config.yaml
n_layer: 8
d_model: 192
n_head: 3
n_kv_head: 3
head_dim: 64
d_mlp: 768
vocab_size: 4892
activation: "geglu"
norm: "rmsnorm"
norm_place: "peri"
norm_eps: 1e-05
positions: "rope"
rope_base: 10000.0
rope_fraction: 1.0
qk_norm: false
attn_scale: 0.125
bias: "none"
tie_embeddings: true
parallel_block: false
extras: ["capped logits"]
init: "uniform"
init_std_qkv: 0.0411
init_std_o: 0.0411
init_std_up: 0.0411
init_std_down: 0.0205
optimizer: "soap_variant"
lr: 0.00591
lr_mult_o: 1.52
beta1: 0.95
beta2: 0.99
lr_head: 0.0111
warmup_steps: 200
schedule: "wsd"
decay_fraction: 0.752
decay_shape: "exp"
final_lr_fraction: 0.0
batch_tokens: [32768, 65536, 131072]
seq_len: 256
doc_mask: true
train_tokens: 241500000
steps: 3695
dataset: "wikipedia_en"
Each number is 128 + 24 x the weight over its row's rms, rounded and kept within 0 to 255. Layers, rows and columns count from 0. The size above them is the row's rms in percent of the matrix's.

# layer 5 MLP gate, 768x192, rms 0.15, rows 488-522, columns 0-63
size [127  98  89 107 102 102  96 100 107 102 104  94  97  95 111 102 106  96  97 104 100 101  96 103  97 103  98  99 103  99 106  94  98 100 105]
[[135 151 135 110 168 137 118 146 169 109 150 132 131 140  96 139 110 158 124 113 162 159 122 139 117 137 141 150 161 123  84 124  80 128 126 130 118 136 156 128 153  69 145 111 127 102 139 131  93 126 104 120  77 110 144 138 150 109 110  94 118 144  88 100]
 [119 150 123 132  97 122 136 122 115 123 143 149 123 131 109 131 137  92 157 121 115 127 144 139 109 101 117  48 141 127  88 119 158 131 105 132 114 133 133 146 131 190 105 196 128 122 160 155 100 101 159 115 114 130 162 150 130 124  99 154 126 159  93 129]
 [111  73 150  97 119 103 159 109 137 147  71 122 114  92  77 110 115 165 150 102 127  87 148 107 173 139 129 126 166 161 103  86 100 162  92 118 117 166 120 107 128 134 136 132 132 181 119 110  96 135 100  92 137 112 143 126 145 129 113 109  74 143 127 121]
 [ 92  83 149 138 148 117 140 108 120 177 113 120 124 151 131 126 162 175 146 157 169  96 139  83 153 143  83 156 100 104 161 145 128  75 129 135 124 106 111 126  90 162 115 133 118 119 116 120 133 146 121 146  88 125 101  98 151 132  93  93 133 124 118 113]
 [121 117 165 127 171 173  68 176 118 150 138 121 106 156 132 142 107 104 146 112 168 173 101 117 106 105 149 153 110 149 136 142 115 114  98 154 128 143 134 102 105 158 149 101 100 149 116 132  86 158 102 153 150 127  88  88 137 109  52  98 119 146  98 130]
 [131 107 112 112 110 120 122 134 144 140 120 111 162 141  97 165 143 129 102 150 128 145 131  96 160  77 162  96 110 152 170 168 118 144 130  80 122 119 144 123 156 125  97 125 129 110 155 136 124 140 121 138 190 149 137 131 100 141 139 115 162  87 132 153]
 [128 122 141 141 118  89 132 110 120 140 118 142 141 101 127 155 116 135 176  88 133 118 144  78 149 121 122 103 115 138  98 121 113 150 132 116 129  72  98 118 134 131 146 152 127 126 140 128 131 128 124  76 124 144 183  87 105 166 126 143 132 132 131 118]
 [163  86  96 166 138 134 126  89 165 134 122 141 122 173 126 123 156 150 162 145 131 159 130 172 145  87 152 135 155  83  72 159 159 158 122  75 134 121 103 110 151 109 144 109 148 144 160 129 144 119 120 126 118 151  87 112 190 142 169 149 136 140 104 128]
 [103 119 137 108 127 158 144 115 123 141 165 139 147 104 140 110 109 136 131 143 150  83 154 128 119 103 138 137 146 109 115 115 117 131 120 169 161 127  93 143 136 128  95 117 157 121 156 153 104 132 135 148 146 138 143 170 115 105  99 152 141  90 101 139]
 [138 152 136 111  85  78 130 137 117 141 185 109 101 148 148 141 157 137  76 149 135 186 125 115 135 127 171 134 155 148 141 162 109 164 113  99 158 116 114 114  76 124 118 123  97 161 115 122 120 113 147 110 116 159 139 115 142  88 107 110 158 132 104 112]
 [147 176 158 101 128  98 127 131 109 106 124 129 117 118  99 116 135 121 149 115 161  99  74 117 101 116 115 117 139 108 125 151 115 119  81 137 125 177 146 146 129  94 128 126 105 135 118 129 131 118  97 109 181 158 187  66 189 129 123 125 140  92 138 132]
 [138 107  78 143 120 121 131 129  76 143 126 153 131 143 116 142 135 141 128 127 158 147 117 147 141 136 112 138 138 176 115  98 143 117  95  88 146 171 112 131 113 131  91 147 119 147 136 124 103 110 159 141  89 141 140 122 179 149 108 152 118 117  73 100]
 [104 102 112 113 125 111 119 141 158 127 140 127 142 127 112 121 156  88 160 111 146 109 135 136 131 104 116  58 124 141 120 106 101 114 107 162 148  73 175 148 112 135 114  53 124 123 134 102 131 102 142 148 143 130 157 112 158 104 140 117 123 137 114 118]
 [118 141 178 145 100 146 141 116  54  97 119 112 151 104 181 138 137 114 121 128 128 129 114  96 147 135 102  98 135 130 121 119 123 106 124 160 124 150  88 116 122  75 112 151 133 137 125 114 145  98 116 158 106 143 103 106 161 121 121 149 159 111 124 152]
 [ 94 137 137 138 139 151 151 129 188 125 103 154  93 135 178 131 187 108 158 113 118 103 154 150 124 128 138 163  91 144 122 137 146 113 148 118 134  99 161 148 120 148 128 107 141 106 124 100 121 103 130 112 166 126 118 136  89 124 141  67  97 100 101 109]
 [154 124 102 125 142 138  95  97  90 136 111  99 144 142 149 142 123 167 138 126 103 119 119 138 114 156 111 119 141 129  96 110 143 127 113 133 152 117 129 145 204 141  96  91 151 158 125 125 119 109 152 126 152 113 136  99 123 157 163 143 129 119 123  76]
 [101  87 114 134 120 148 138 140 129 123 145 135 108 109 125  81 129  75 146 168 128 145 171 141  78 142 138 169 124 144 112 127 128 138  92 138 130 147 105  99 112 103 138 134 120  86 110 138 139  93 116 111 140 154 122 140  78  54 142 135 114 131 147 164]
 [118 150 138  94 137 172 112 142  94  74 112 123 128 138  78 115 140 173 125  96 179 146 142 110 116 173 127 122 138 136 127 115 111 114 105 108 155  68 116 118 170  92 104 120 105 104  99 141  97 141 129 102 139 110 157  83  95 156 156 149  97 134 120 141]
 [100 104 180 107 117  89 106 119 124 123 113 117 137 117 116  98 125 144 130 125 136 111 144  63 119 118 132  81 152 111 102 119 145 149 119  99  86 119 100 108 133 163 151 171 118 156  88 158 111 141  92 174  91 123 207  86 133 121 122 140 131 174 105 118]
 [130 112  99 105  96 139 136 122 115 163 129 170 125 116  88 128 134 118 138 143 102 103 102 163 117 146 143 149 125 153 116 126 102  94 143 122 165 112 150 133 139 120 123 163 137 109 108  75 103 118  91 130 159 102 117 166  74  79 105 127 100 141 106  96]
 [155 117 117 113 133 130 131 118 153 128 200 121 146 157  98 163 108 146 164 129  88 102 117 109 179 155 144 148 109 129 141 127 117  95 108 112 156 112 128  87  98 135 133 106 178  98 111  95 137 189 138  91  93 114 125 101 176 137 114 139 168 132 108  83]
 [160 133 143  95 151 104 105 139  76 152 135 107  97  93 100  91  90 121 117  87 117 110 138 154 160 122 114 105 151 113 112  94  93 152  96 150 145 127 126  99 124 130 135 120 148 172 146 121 100 119 122 154 148 125 151 159 146 138 120 158 124 148 137 117]
 [134 100 152 168 133 134 146 137 142 107 118 126 154 150 131 158 109 148  76 132 138 134 119 123 115 150 105 102 126 116 127  91 111 102 111 139 124 152  91 105 108 145 109 169 147 126 100 125 110 129 129 113 167 114  95 154  79 121 145 127 109  98 137  96]
 [134 117  91  87 134 150 123 100 154 124 151 120 139 129 157 128  98 147 161 108 112 181 101 152 158  84 141 131 115 144 111 130 152 125 142 121 154 140 125 137 141 120 114 122 114 135 146 115 114 149 148 123 120  96 150 134 153 145 103 148 167 116 158 133]
 [ 96 118 118 118 153 122 160 123 123 115 114 152 123 115 132 102 176 137 111 138 155 119 119 184 103  81 118 142  99 143 120 142 143 162 136 116 127 108 161 120  97  97 109  80 133 107  91 149 121 111 137 159 131 146 106 138 147 119  97 128 110 154 102 131]
 [126  97 109 123 140 126  65 105 124 157  77 140  76 153  92  93 172 115 157 153 120 101 108 132 128 151 134 143 184 179 120 130 143 137  91 128 150 197 128 143 116 103  95 123 166 111 118 121 133 130 117 125 127 123 122  92 144 117 119 143 139 161  77 159]
 [152 163 115 117 143 149 138 110 149 184 101 148 109 139 116 113 174 113 117 166 103  98 102 133 128 134 154 115 111  97  75 147 144 127 135 120 164 110  95 108  99 124 118 113 129 118 163 112 125 124 155 137 153 139 126 107 166 113  95 130 126 156  84 198]
 [117 135  93 146 146 127 118 122 181 162 103 121 161  71 172  91 151 168  95 137 157  91 134 124 131 134 157 101 121 146 152 115 147 128 126 131 148 113 102 134 100 119 102  84 104 155 134 108 122 138 144 128 122 146 152 175 146 139 120 136 119 151 163 137]
 [100  78 134 153 180 133 124 134 117 130 103 116 124 148 115 120 113 139 146 161 103 124 144 146 128 156 139 146 147 136 149  73 145 154 158 104 133 125 104  93 178  97 132 156 161 133 168 139 101  71 154 111  90 104 123 125 147 110 132 116 140  90 120 149]
 [119 122  83 105 103 143 153  94  94 147 154  77 152 147 191 102 171 103 143 119 153 140 102 157 116 122 113 143  98 115 102 112 113 151 157 115 147 143 131  79 132 126 121 147 134 128 108 129 130 105 173 129  95 153 107 108 144 121 140 113 136 114 188 171]
 [158 147 129 147 119 135 117  97  72 114 139 137 134 166 137  91 132 128 102 131 120 162 134 155  84 161 106 143 185 106 109 104 106 155 110 142 108 126 139 107  99  62  88 111 167 124 119 137 169 125 171 136 151 152 120 178 170 147 115 125 126 149 135 106]
 [116 104 130 133  69 149 163 153 103 127 156 118 113 140  93 127 156 162 133 112 157 147 100 139 125 126 122 109 112 144 126 176 169 143 134 147  94 187 145 179 125 139  87 120 151 124 175 127 126 157 155 119  92 164 118 109 112 114 103 149 103 132 120 103]
 [111 106 104 121 156 115 105 104 136  96 139 131 104  83 138 135 141 107 124 116 135 161 134 129 117 148 104 114 125 154 154 116 121 163 123 103 136 171 121 104 168 134 129 120 102 102  82 161 105 121 137 134  96  86 121 114  93 116 120 112 121 134 140 103]
 [ 84 126 121 127 128 114 117  97 139 143 159 122 153 161 120 113 157  82 139 143 133  86 105 108 209  62 172 147 114 119 133 140 160 135 140 101 136 149 131 171 117 131 150 132 157 149 133 127  94  83 148 133  94 118 129 105 109 131  92 154  69 128 145 128]
 [119 191 156 156 128 128 161 171 124 122 147 143  99 104 123 113  90 108 111  94 131 113 134 112 126 146 107 125 124 112  94 156 163 119 133 140 171  93 151 159 115  67 115 161 133 123 127 115  90 126 144 155 104 129 109 139 100 117 157 121  90 124 123  94]]
# layer 5 MLP up, 768x192, rms 0.152, rows 488-522, columns 0-63
size [114 101  88 104  95  99  99 104 102  99  96  98  98  93 117 101 105  95  99 100 107 101  99  96 107 101 100  98  96  98 105  97 103 100 100]
[[126 137 121 114 107 139 106 158 146 104 132 142 177 160  92 146 141 145 102 153 151 113 134  89 116  92  88 179 107 117 126 138 113  75 120 147 123  91 115  85 141 103 113 150  98 149 162  79 134 129 149 125  90  62 122 159 137 134 113 100 189 139 119 104]
 [107 100 160 149 133 108  95 101 156 164 110 119 183 123  68 184 134 146 146  88 143  77 169 138 122 117 100 159 105 171  88 123 157  96 111 137 165 121  96 122  88 165 127 150 124 107 159 132 151 129 158  82 126 136  97 134 115 165 142 143 128 113  99 148]
 [155 197 127 128 190 131 120 131 100 116 142 149 109 130 119 175  91  71  89 120 110 106 115 143 151 100 126 134 165 115 179 143  95 167 162 117 108 149 146 132  76 135 116 124 137 115 111 103 133 150 122 177 157  77 117 175 136 100 101 153 135 136 135  94]
 [151  88 123 172 106 146 136  99 115 122 127 119 138 153 188 161 166 102 141 144 123 157 152 168 126 148 173 107 111 154 147 150 167 127 129 132 125 136  86 157 109 172 102 149 165 124  95 177 111 136 150 165 112 123 110 100 116 131 160 160 132 102 132  79]
 [171 131 154 123 123 122 148 170  97 151 153 136  86 107 112 103 102 150 151 146 130 142  91 101 122 132  93 139 130 114 148 143  99 163 129 113 141 124 109 137  70 179 114 138 109 168 132 130 100 131 138 164 200 133 124 123 173 131 131 122  87 122 113 132]
 [125 137 146 149  86 142 137 109 143 110 120  89 156 122 105 104 138 137 160 120 127 154 115 143 132  90 103 137 140 122 181 117 142 111 130  87 145 122 104 117 185 162 168  85 129 119 135  69 155 109 177 107 106 109 130 180 135  75 149 138  97 145 125 146]
 [119 133 122 147 182 121 120  99 141  88 148 125 136 140 151 123 115 152  93 158  87 107 122 129 165 127 120 183 104  99 131 115 144 156 134 152  94  90 133  94 119  81  97 104 111 132 136 124 137  94  87  89 108 131 138 150 167 121 118 111 112 151 147 140]
 [144 117 128 135 128 143 121 137 119 144 156  99 108  96 157 107 126 153 156 116 130 165  96 127 171 152 147 106 147 113 123 164 102 116 135  72 115 136 152 157 143 121  86  86  99 131 119 114 161 134 151 123  99 161 125 159 147 130 119 167 134 112 133 125]
 [112 125 141 101 113 152 162 162 119 132 111 160  83 140 135 158 134  94 108 139 105 133 138 130 129 105 124 139 115 139 166 126 133 143 122 147 114 126 163 128 152 142 141 143 150 124 121 129 113 165 161 126 134 101 128 120  91  65 153 100 129 118 127  89]
 [125 124 157 115 147 140  98 118 123 111 128 112 172  83 154 121 131 112 118 158 133 181  88  97 116 133 108 140 184 163 128 159 135 142 141 104 120 158 137 184  98 149 109  99 129 120 114 101 152  60 122 127  92 164  91 134 107 127 139 121 127 113 100 164]
 [148 150 188 142 143 110 154 105 125 198 161 141 139 142 187 130 124 149  74 144 115 128 130 108 129 147 106 145 127 134 129 148 118 156 105 142 131  94 163  64 104 118 116 128 123 122 123  68 118 128 122 150 131  99 126 113 103 110 114 116  97 130  98  87]
 [130 111 103 133 147 164 114  98 132 150 110 144 173 117 165 115 117 134 132 156 132 149  91 161 142 121 167 117 132 130 122 110 127 157 150 131 105 128 190 140 164 111 125 139 121 101 112 101  98 138 123 194 146 167 148  95 133 135 134 135 132 108 141 127]
 [131 146 145 125 140 123 131  95  89 144  99 127 123 108  88 110 120 155  99 152 142 140 158 151 123  72 126 157 143  96 143 134 143 183 126 136 102 137 127 105 132 132 143 147 155 133 141 116 159 160 153 103 124 117 164 120 145 129  95 130 158  89 167  67]
 [113 162 114  78 189 117 104  94 134 112 108 101  92 141  98 145  90 124 162  98 116 150 153 135 109 147 128 147 100 124 107 148 108 120 155  80 121 160 150 118 115 104 102 134 133 100 143 136 137 118 128 131 153  99 138 108 106  86 107 123 160 159  93 118]
 [132 135 120  81 103 117 160 138  99 183 157 127 149 137 137 132 103 135 149 134 124 124  83 111 133 120 179  84 155 138  96  92 149 133 116 125 164 117 132 114 116 124 156 130 111 119 152 151 144 120 128 160 132 118 145 134 149 122 120 137  99 152 123 145]
 [130 114 104  97 143 108 133 147 107  74 144 138 107 126 107 127 102  95 111 101 158 110 123 102 100  93 139 157 131 113 153 144 136 131 160 118 120 135 144 124 110 111 126 131 114 113 155 121  79 163 136 110  97  95 121 157 104 169 153  97 131 124 131  89]
 [120 140 105 166 115  88 120 112 181 124 164 110 129 141 109  99 151  70 141 117 158 126 188 140 111  82 140 131 109 120 138 137 141 139 116 107 175 108 150  92  90 150 145 111 135 137 134 152 137 173 129  87 114 133 123 128 132 106 134  73  92 137 190 152]
 [ 75 143 140 137 148 182 139 154 170 150 115  88  99 110  61 126 135 137 140 149 134 187 105 105 152 153 124 150 108 134 147 132 135  85 142 108 128 152 123 131 121 141 127 120 140 144 102 151 175 142 117  98 118 171 113 110 137 122 136  94  84 113 123 131]
 [143 157 155 124 106  79 149 148 104 143 125 140 124 128 150 119  98 115  99 140 168 146 155 142 133 101 130 152  92 125 115 149 121 130 137  97 124 144 103 150 138 124 149 117 139 137 136 178 123 117 115 101 155  71  94 137  32 150 131 133 102 137 106  98]
 [153 135 181 132 138 144 158 116 155 122 116 143 152 151  82 161  77 101 127  75 160 122 116  84 123 110 137 123 132 128 129 120 151 152  95 102 116  99 127 147 130 135 131 118 152 122 131 104 108 134 117 114 141 113 128 167 118 116 109 150 158  85 167 149]
 [125 115 155 144 112 150 160 118 151 108 101 134 126 119 126 153 158  65  94 152  99 158 138 131 133 131 140 156 118 156 108  95 149 119  81 137 142 122 167 136 109 120 131 110 146 152 147 174 150 146 124 126  87 113 105 121 128 115 142 111 108 171 104 147]
 [ 96 115  92 143 129 155 126 129 135  93 165 119  87 121 139 155 115 142 149 131 129 137 179  95 156 108 122  97 141 112  98 122 103 110 151 118 148 123 155 159 134 122 156 117 130  80 135 150 131 120 107 159 149 112 133 166 107 116 151 121 143 115 137 157]
 [177 143 121 140 138 143 117 120 131 125 130 119 145 133 129 135  93 136 168 158 141 125 136 133 111 107 112  94 147 130 140 169 145  71 118 128 130 138 163 179 125 123 125 121 113 111 167 100 148 146 118 135 129  89 168 143 101 140 161 173 157 125  99 128]
 [156 159 122 152 115 141 107 150  87 139 128  97  99 139 111 122 107 149 117 164 102 144 139  86  97 124 153 121  98 148  93 129 120 155 180 140 154 140 121  76  82  78 132 146 129 109 135  97 120 120 148 103 124 155 103 119 121 124 142 139 107 121 165 125]
 [132 150 167 129 112 104 105 134 161 130 102 120 127 142 130 105 114 146 126 120 142 122 146 150 118 162 156  86 133 140 181 122 111 112 137 117 117 102 119 155 134 167 119 168 149 162  82 100  92 161  92 143 133 123 151 130 120 122 134 133  88 133 109 114]
 [139 150 150 118 128 124  91 128 124 126 155 150 100 136 140 139 146 107  82 160 181 145 144 137 122 125  95 128 106  89 125 116 116 106  79 112 115 110 112 125 130 154 128 145 111 143 152 111 134 124 101 141  89  99 129 103 129  99 122 117 108 127 133 108]
 [148 122 149 131  82 105  83 130 145 120 124 117 144 106 139 140 119 125  95 116 118 152 120 151 185 177 116 139 144 101 165 142 157  97  97  98 145 161 110 121 100 123  93 115 103  76 141 119 120 131 114 114 154 104 132 101 152  90  99 119 132 149 158 103]
 [157 114 134  89 109 119 115  90 167 136 152 130 125 110 138 125 112 121 126 123 140 130 121 143 116 147 131 178 133 133 137 132 137 134 120  65 166 117 111 138 160 109 138  85 135  89 136 141 110 122 160 180 113 100  92 105 130 118 194 116 110 153 132 121]
 [126  91 104 128 144 113 132 100 124 127 132 115 102 105 108 165 116 127  97 107 172 139 172 136 110 112 171 140 103 118 131 102 101 121  95 120 122 143 158 153 177 132 122 143 125 130 157 120 125  96 118  60  71 127 124 126  99 151 155 121 101 118 103 106]
 [112  98  98 132 145 132 131 114 150 110 145 157 113 137 108 111  73 122  83 106 144 141  88 140 144 105 117 149 137 143 166  92 131 131 129 154 143 129 106 126 139 164 120  83 161 110 132 117 109 160 144 148  93 154 165 151 128 157 131 134  88 129  81 111]
 [133 164 127 144 151 170  72 161 124 146 103 129 123 127  86 133 139 175 143 145 131 114 122  97 100 123 128 180 147 111  83 142 132 139 117 140 119 128 125 137 133 182 134 145 162 131 114 178 119 115 144 150 126 165 111 149 115 141 133 208 100 168 111 157]
 [185 129 122 110 108 131 128 155 105  89 109 182 129 125 134 138 163 147 104  99 132 124 139 177 108 114  94 124 136 126  90 154 147 133  84 121 118 148 124 167  92 112 142 147 111 133  92 158 132  83 178 136 125 120  67 119 133  76 155 130 116 104 135 176]
 [147 106 118 114 152 140 126  96 135 152 111 138  96 134 142 137 136 104 134 120  81  86 149 138 184  97 101 134 173  77 153 173 121 118 148 154 142 169  92 147 130  95 105 127 112 104 127 111 169 105 105  99 104 125 107 148 109 141 119 113 112 119 100 154]
 [140 112  87 127  56 140 154 157 123 127 141 150 158 102 113  75 105 136 140 115 170 187 131 166  91 117 140 143 180 136 109  99 135 152 131 127 143 138 107 117 176 124 122 111 122 116  55 113 147 146 107 151 105 112 140 128  90 109  98 164 166 150 127 145]
 [120 143 138 126 136 127  99 118 114 149 132  82 120 100 181  99 126 130 104 152 155 125 162 127 163  83 128 154 201 101  97  86 141 132 108 124 159 109 167 129 135 162 142 120 136 140 126 127 130 157 103 130 135 180 101 137  82 119 106 115  94 106 132  77]]
# layer 5 MLP down (transposed), 768x192, rms 0.143, rows 488-522, columns 0-63
size [102  97  96 105  99 104  96 102 105 110 104  92  99  97 115 100 100 106  99  98 106 102  97  97  98 102 100  97  96  94 105  99  98 104 100]
[[140 136 118 120 149 121 133 119 137 102 148 172 162 109 155 115 121  92 123  68 168 159 164 161 146 131 141 126 147 113  88 123  95 140 114 150 131 103 119 164 136 110 107 117 119 116 154 131 113 122 128 131  95 124 127 104 158 120 131 111 118 160 114 144]
 [115 149 112 101 128 161 157 127 113 116  92 114 113 113 135  90 109 145 123 151 142 123  83 141 143 129 134 101 137 108 149  86 116 131 139  92 107 143 135 111 142 143 159  93 143 145  88  79  99 153 128 163 168 146 106 149 125 110  92  97 110 117 154 116]
 [142 150 142 133 107 154 148 157  92 119 136 134 147 148 127 112 107  89 151 142 133 144 114 118  94 134 141  82 131 106  82 115 130 119 117 135 126 112 161 157 173 115 142 147 152 123 144 157 142 109 168 142 112 155 153  97 144 107 163 141 183 128  91 102]
 [153 192  92 105 144 112 114 146 115  98 172 135 104 126 123 144 127 115 108 107  94 130 113 142 113 155 136 183 157 111 119 104 120 148  91 142 160 136 138 116 123 139 149 104 109  97 114 149 110 132 150 113 125 114 164 138 117 154 122 130 150 110 122 112]
 [132 114 153 120 142 122 150  95 144 121 102 141 149 150 136 111 104 137 119 139 154 120 123 162 143 160  62 127  85 105 105 156 117 117 155 192 160 120 136 110 151 131 110 128 147  98 154 138 137 133 136 125 109 129 144 137 154  94 128 121 116 135 154 140]
 [149  77 147 159 101 103 151 140  89 100 176 122 133 122 116 141 131 150 121 123  88  77 141 135 146 146 145 137 153 147 101 120 162 157 143  97 162 101 124  97  42 123 105 139 110 115 166 133  98 139 147 151 122 117 131 131 159 101 127 111 142 132 117 123]
 [134 123 124 129 143 134 110 144 153 137 115  96 111 109 138 126 104 133 164  80 137 127 111 110  90  82 142 148 125 129  90 127 168 132 154  85  98 125 132 136 163 122 111 144 147 130 100 122 100 131 165 126 111 159 194 106 128 195 165 126 154 155 156 180]
 [ 89 132 107 149 149 137 114 162 124  99  73 152 164  80 141  89  95 174 115 159 121 150 182 122  94  88  86 113 117 100 124 150 156 169 171 165  83 136 115 129 111 126 115 125 136 126 111 142 124  89 167 136 116 149 105 140 108 133  93  98 110 169 120 118]
 [114 137 119 113 128 127  91 127 175 133 132 167 129 146 128 161 102 149 108 101 121 160 151 160  98 127  84 167 133 126 138 136  71 191 138 127 125 160 104 152 125 134 170  97 165 134 138 114 135 107 163 126  80 133 133 114 120 140  83 110 128 168 102 115]
 [139  99 122 149 130 152 103  82 121 109 133 117 149 128 139  54 187 102 136  70  94 120 173 128 116 161 149 114 102  98 107 124 104 123 143 121 144 135 142 143 135 112 108 120 178 124 127 118 116 125 156 127 163 125 211 101 113 140 140 137  94  98 140 113]
 [133 137 124 119 132 120 116 127 118  76 135 165 145 158 122 124 110 116 154 132 111 127 151  94 111 200 123  74  88 112 115 117 128 120 143 140 143 148 126 161 140 118 167  68 171 114  99 152 139 102 109 151 115 167 142 108 135 207 133 116 160 137 186 122]
 [130 190 158 118 121 126 139 180 131 126 184 161  94 126 121 124 144 129 114  86 129  94 148  79 104 103  98 145 114  89 120 149  97 109 141 134 111 122  92 107  96 103 120 144 121 168 105 178 171 126 132  85 104 107 115 134  78 162 135 122 138 132  79 186]
 [146 157 150 104 152 136 146 139 128 106 131 121 127 144 126 135 127 124  98 165 103 127 103 116 157 143 133 126 147 117 171 104 132  82 156 154 155 128 113 141  94 113 146  89 116 143 164 164  94 116 131 179 127 162  93 131 144 146 119 160 158 118 103 134]
 [ 97 184 149 144 114 123 125 112 120 101  84 103 115 109  98 146  90 139 109 170 115  86  98 117  87 134 147 124 169 139 171 135 128  93 169 148 170 113 102 173 156 106 132 151 128 156 100 153 149 117 124 110 113 143 130 124 111  98 132 154 131  94  86 148]
 [153 107 104 115 111 146 106 100 134 138 134 129 119 146  82 138  77 104 107 131 110 108 137 114 149 123  79 104 153 139 126 127 140 105 140 129 177 132 136 114  95  96 120 119 142 161  72  98 146 164  98 114 114 151 124 128 115 101 112 139 143 128 106 179]
 [145 117 120  86 140 157 120 124 146 150 201 122 108 131 150 120 142 119 141 117 154 111 113 102 131 131 147 119 141 159 181 121 170 166 145 146 151 129 129 142 123 124 117 117  91 119 146 110 140 112 148 104 152 116 139 152 109 139  88 152 160 103 152 141]
 [126 128 161  80 113 135 115 148 108 128  95 169 124 112 129 121 128 194 152 145  82 107 129 156 103 124 122 113 133 103 115 139  97 101 155 108 134 118 111 141 131 170 141 128 169 141  95 146 117 102 127 127 105  69 119 140 104 104 116 162 152 147 127 107]
 [136 145 121 147 144 105 107 156 136  76 127 127 135 178 131 126 109 159  99 110 152 101 136 141 113 107 141 138 149 138 180  78 129 190 128 123 122 127  82 116  75 142 126 137  93 107 107 153 140 120  94 143  85  92 140 109 108 139 166 155  80 126  98 135]
 [131 120 112 107 148 111  68 113 153 104 150 167 163 125  78 119 125 150 138 117 147 122 142 106 180 147 104  80 106 148 158 151 139 134 128 121 142 133 137 101 124 124 139 193 115 118 104 129 157 138 125 157 122 153 194 137 140 143 158 151 137 130 168 116]
 [121 112 125 121 113 111 110 142 104 128  97 137  82  94 149 111 158 138 107 120 118 128 133 133 132 125 129 104  97 136 150 157 119  92 131 115 145 157 168  98 115 149 114  97 114 135 148 168 106 107 197 135 142  87 110 134 132 155 134 122 116 189 100 115]
 [162 144 139 115 133 146 128 148 180 132 175 132  95 166 113 129 124 117 125 119  80 120 135 104 153 170 155 141 110 112 130 136 129 113 167 126 149  69 123  97 114 127  87 138 143 111  82  70 106 136 120  88 132 135 111 146 170 136 136 149 123 152 131 118]
 [147 107 120 143 172 145 150 132 123 116 117 157 130 165 140  91  90 135 137 139 118 111 115 178 117 134 136 120 138 102  95 116 132  95  92 136 108 170 187 111 104 133 123 120 127 154 152 150 138 164 118 160 121 146 159 127 117  68  94 163 143 139 124 130]
 [108 169 154 135  88 150 174 152 142 143 131 103 131 122 175 142 158 129 117  96 113 154 145 149 134 122 117 148 139 114 134 108 118 161 159 120  91 114 105 155 123 154 102 115 123 147 117 183 125  91 142 112 136 116 158 150 152 140  69 116  92  97 122 134]
 [138 111 129 110 149 141 111  92 131 143 173 156 130 106 136 158 159 170 120 104 116 122 132 161  92 123 108  67 114 128 121 138 121 160 144 105 100  82 122 133  95 146 146 114 131 142 143 122 119 133 157 117 129 124 116 132 126 151 153 113 153 148 141 126]
 [109 105 113 144 108 124 169 133 111 167 140 118 174 130  95 126 148 133 165 140 106 132 146 131 110 149 133 157 126 124 105 132 136 102 140 136 109 123 100 154 131 164 118 107  98 128 182 159 138 122 155 148 148 143 116 113 133 108  88 188 113 169 131 137]
 [126  89 160 146 119 113 140 123 129 127 137 152 146  93 139 132  90 116 113 119  77 104 112 162 137 121 138 133 119 147 181 151 136 136 119 144  97 149 139 127 172 119 123 133 130  98 101 128  98 147 131 160 120 126 162 101 155  88 153 121 127 115  53 127]
 [115 155 116 129 120 182 133  81 141  87 149 140 140 164 128 177  94 136 152  95 102 133 142 176 116 137 149 157 148  99 105 148  84 173 123 113 140 120 143 186 128 129 137 115 129 147 137 108  84 139 131 123  97 133  90 102  98 157 143 122 121 111 102 136]
 [ 99 127 142 166 133 163 176 116 123 120 109 140  76 184 149 157 111 127 133 108 134 115 116 130  87  83 125 114 142 123 125 115 113 159 118 165 128 146 106 135 117 117 185 139 152 148 126  88 153 127 114 101 165 129 130 151 150 114 125 104 166 105 108 167]
 [153 129 106 118 140 113 144 156 130  97 118 103 142 145 159 127  98 135 111 142 133 113  83 123 149 129 102 131 113 149 124 178 180 118 136 139 124 178 128  81 127 123  76 121 158 153 142 119 139 194 123 137 126 166 142 118 151 117 112 157 120 139 135 147]
 [142 142 147 118  83 129 125 140 104 117 108  84 127 141 105 125 156 131 149 139 142 122 207 140 105 150 101 130 116 117 146 166 132 113 112 132  98 154 127 146 164  88  76 135  88 123 111 144 101 108 122 151 143 108 172 145 106 126 109 118 147 149 138 120]
 [170 136 152 118 114 140 120 140 131 122 139 119  85 167 166 125 100 131 161 163 127 140  99 115  44 106 140 124 146 130 143  82 130 125 107 148 169  94 131 120 103 144 104 123 186 118 105  89 141 145 125 122 153 121 107 100 125 145 148 133 119  88 146  87]
 [ 93 118 136 126 132 132 141  71 153 177 128  93 155 170 147 140 119 115 153 116 108 128 119 103 176 137 131 164 155 122 166  76 128 109 151 127 124 129 140 148 143  96 122 131 132  96 129  88 131 147 118 102 131 157 166 169 122 114  86 143 151 137 145  54]
 [115 173 165 107 118 139 114 124 151 112 186 151 174 104 141 129 186 139 120 142 142 154 137 108  93 131 107  90 144 175 120 110 130 123  95 164 138  91  90 107 155 145 138 120 176 148  80 119 102 127 128 113 118 111 153 114  95  62 124 154 143 101 151 112]
 [150  85 166 140 145 115 147  85 120 154  83 127 125 143 145 216 121 134 101  87 126  84 151 100 126 137 117 109  98 120 112 147 132 148 124 181 132 111 125 151  95 132 121 127 112 126 129 141 139  93 159 148 115 150 105 153 145  89 145 119 128 151 133 141]
 [131 102 130 113  98 110 135 140 157 154 164 129 144 117 143 109 103 119 140 111 147 153 144 123 127 168 110 111 133 120 145 122 104 153 150 107  95 135 137  81 159 103 184 114 107 104 111 148  67 145 148 112 140 110 159 100 140 159 116 141  63 148  93 158]]